Part of a small language model's weights: learned positions, biases.
Each number is 50 + 15 x the weight over the matrix's rms, rounded and kept within 0 to 99. Layers, rows and columns count from 0.

# down: layer 15 MLP down (transposed), 512x128, rms 0.349, rows 73-78, columns 0-127
# up: layer 15 MLP up, 512x128, rms 0.319, rows 74-78, columns 0-127
down73:65 35 49 28 31 39 58 76 57 27 55 23 27 58 70 59 59 39 19 45 74 41 42 51 49 63 75 58 52 50 54 81 40 74 32 66 66 21 44 76 92 36 55 46 43 27 75 74 40 68 33 48 58 45 51 33 43 47 47 18 46 66 47 49 28 47 71 40 61 59 43 30 73 49 36 87 46 47 35 51 32 47 57 44 41 57 62 55 43 35 68 52 45 63 48 35 67 51 20 30 50 35 58 75 59 27 47 48 38 44 37 40 42 24 60 43 37 21 33 60 55 64 28 41 19 45 47 48
up74:70 47 62 84 39 53 78 35 34 55 51 50 51 90 47 24 46 33 55 38 51 62 40 42 77 70 61 31 53 23 50 44 58 52 75 51 54 63 53 48 57 60 31 60 56 55 80 32 38 40 70 65 31 49 35 30 58 26 48 66 44 57 61 68 29 28 56 38 48 28 56 39 42 75 37 64 62 62 44 59 83 50 64 60 65 55 59 38 20 58 40 56 43 56 55 47 61 62 32 35 35 33 36 40 54 83 46 43 71 53 72 70 47 53 53 37 30 42 39 36 40 66 08 58 33 55 52 57
down74:54 57 55 54 31 42 55 65 31 38 53 36 04 44 59 46 51 39 77 53 52 62 65 48 48 34 60 73 64 61 55 40 53 66 79 72 63 60 29 49 78 16 81 95 74 69 43 40 60 42 51 22 61 59 19 59 64 38 37 43 42 44 50 59 87 59 62 67 60 47 45 51 77 62 55 73 38 28 54 63 41 60 39 40 20 42 45 49 53 42 31 35 44 45 50 50 37 75 60 51 78 48 68 52 55 50 55 51 58 35 31 26 53 45 60 53 63 00 83 55 53 33 37 29 78 27 15 50
up75:57 72 63 28 74 56 58 45 43 50 55 68 55 13 46 50 43 23 54 55 44 51 36 55 54 27 67 65 52 45 56 54 67 45 55 48 44 53 70 37 53 75 40 61 56 53 51 66 45 47 85 64 62 51 44 57 47 26 63 50 50 21 76 51 49 45 52 44 62 30 33 54 63 48 56 34 55 65 30 55 96 62 40 76 03 38 50 37 42 33 29 60 54 79 78 50 47 28 45 65 14 56 34 68 38 46 54 68 43 35 40 56 40 45 47 53 71 72 45 37 78 48 15 81 58 53 46 60
down75:45 37 39 38 35 49 74 47 30 38 27 29 32 35 34 39 57 39 51 67 27 50 35 70 54 70 41 11 54 51 80 47 56 47 72 22 15 61 37 58 36 56 54 94 37 22 25 38 49 58 72 60 54 70 49 60 82 52 82 31 57 30 23 70 52 49 46 33 71 51 57 32 48 52 44 32 52 49 59 39 25 69 39 25 31 43 54 48 46 46 64 37 73 52 47 59 30 55 52 26 57 63 23 36 53 48 36 58 61 80 36 31 41 47 67 53 46 28 59 60 51 38 57 63 49 59 59 63
up76:59 62 50 36 64 32 83 67 52 28 41 50 75 76 79 48 43 11 59 53 43 65 58 45 62 36 66 39 58 41 61 76 31 35 62 87 48 43 65 38 41 43 94 52 43 43 29 46 28 54 35 53 43 79 38 46 65 60 95 41 57 54 31 47 53 51 09 39 49 62 53 50 49 47 24 62 53 48 33 58 74 43 48 57 30 51 46 49 66 13 62 34 70 63 49 58 56 37 81 80 59 49 48 19 55 51 64 45 32 08 67 37 55 33 32 76 76 56 72 38 51 34 56 61 28 44 31 43
down76:43 41 46 49 21 45 39 38 56 48 44 42 49 36 47 42 29 67 40 27 47 52 56 31 30 42 35 32 55 62 44 35 61 47 50 37 34 57 55 33 59 65 52 42 53 57 73 39 53 52 54 63 55 28 65 56 40 24 42 66 41 76 48 52 37 35 65 43 60 38 42 53 48 67 78 63 41 47 59 42 52 92 54 45 66 42 55 52 47 76 39 73 47 30 41 48 52 27 38 48 48 52 54 46 44 23 37 55 62 50 75 49 31 72 53 36 44 64 26 43 53 64 61 59 62 34 64 67
up77:45 38 55 33 80 27 36 33 22 64 67 21 41 39 54 32 48 42 50 73 18 33 56 48 48 46 62 45 38 65 52 84 53 41 47 50 82 58 51 40 50 32 60 50 24 58 80 56 67 26 57 24 34 46 45 20 52 49 46 40 64 38 64 34 26 49 39 41 55 43 54 42 32 29 65 45 56 51 48 58 54 60 52 38 24 20 50 31 46 37 50 70 25 56 54 47 44 54 39 37 49 50 25 48 17 37 38 66 45 66 83 43 41 45 54 59 64 41 53 26 55 58 20 55 75 43 55 44
down77:63 40 53 43 45 51 46 91 37 32 63 64 21 35 33 79 53 80 59 45 60 48 30 40 27 31 44 38 63 39 51 47 40 37 16 56 64 85 28 49 37 51 52 63 37 60 26 39 09 52 60 37 91 60 66 14 29 69 72 56 38 56 57 61 26 48 66 26 54 51 54 78 43 57 43 60 48 65 27 52 74 80 29 53 40 61 53 42 57 43 37 50 52 28 65 60 45 42 65 44 32 54 54 68 53 66 65 52 35 20 54 30 41 22 55 62 39 81 73 50 68 25 65 41 33 21 58 54
up78:39 49 32 82 58 61 34 48 41 64 44 38 81 50 59 26 38 51 66 18 70 83 53 31 70 71 62 30 57 82 71 70 40 52 39 45 85 43 51 49 68 64 38 49 58 74 42 36 39 47 11 49 46 50 71 30 53 42 36 50 48 65 51 53 63 48 41 57 41 59 51 19 38 75 50 30 25 61 71 40 30 58 40 63 49 65 69 43 72 42 28 36 24 37 29 40 50 47 63 47 16 49 39 63 52 44 40 63 63 50 68 53 56 57 29 56 84 34 24 16 52 53 59 49 39 60 36 52
down78:48 45 17 47 64 63 22 58 60 57 58 56 68 48 24 53 46 56 24 46 35 38 50 65 40 33 47 35 46 00 55 45 47 70 45 40 39 63 43 61 42 34 54 71 74 37 37 30 62 35 66 54 60 60 47 33 36 46 50 82 33 51 53 51 48 64 66 45 20 62 70 52 44 36 41 59 73 41 16 34 93 76 36 61 61 47 38 52 45 47 43 58 42 63 67 55 35 56 27 58 56 54 26 57 42 72 57 56 62 20 51 44 46 39 81 68 71 59 57 81 56 40 56 55 38 58 42 44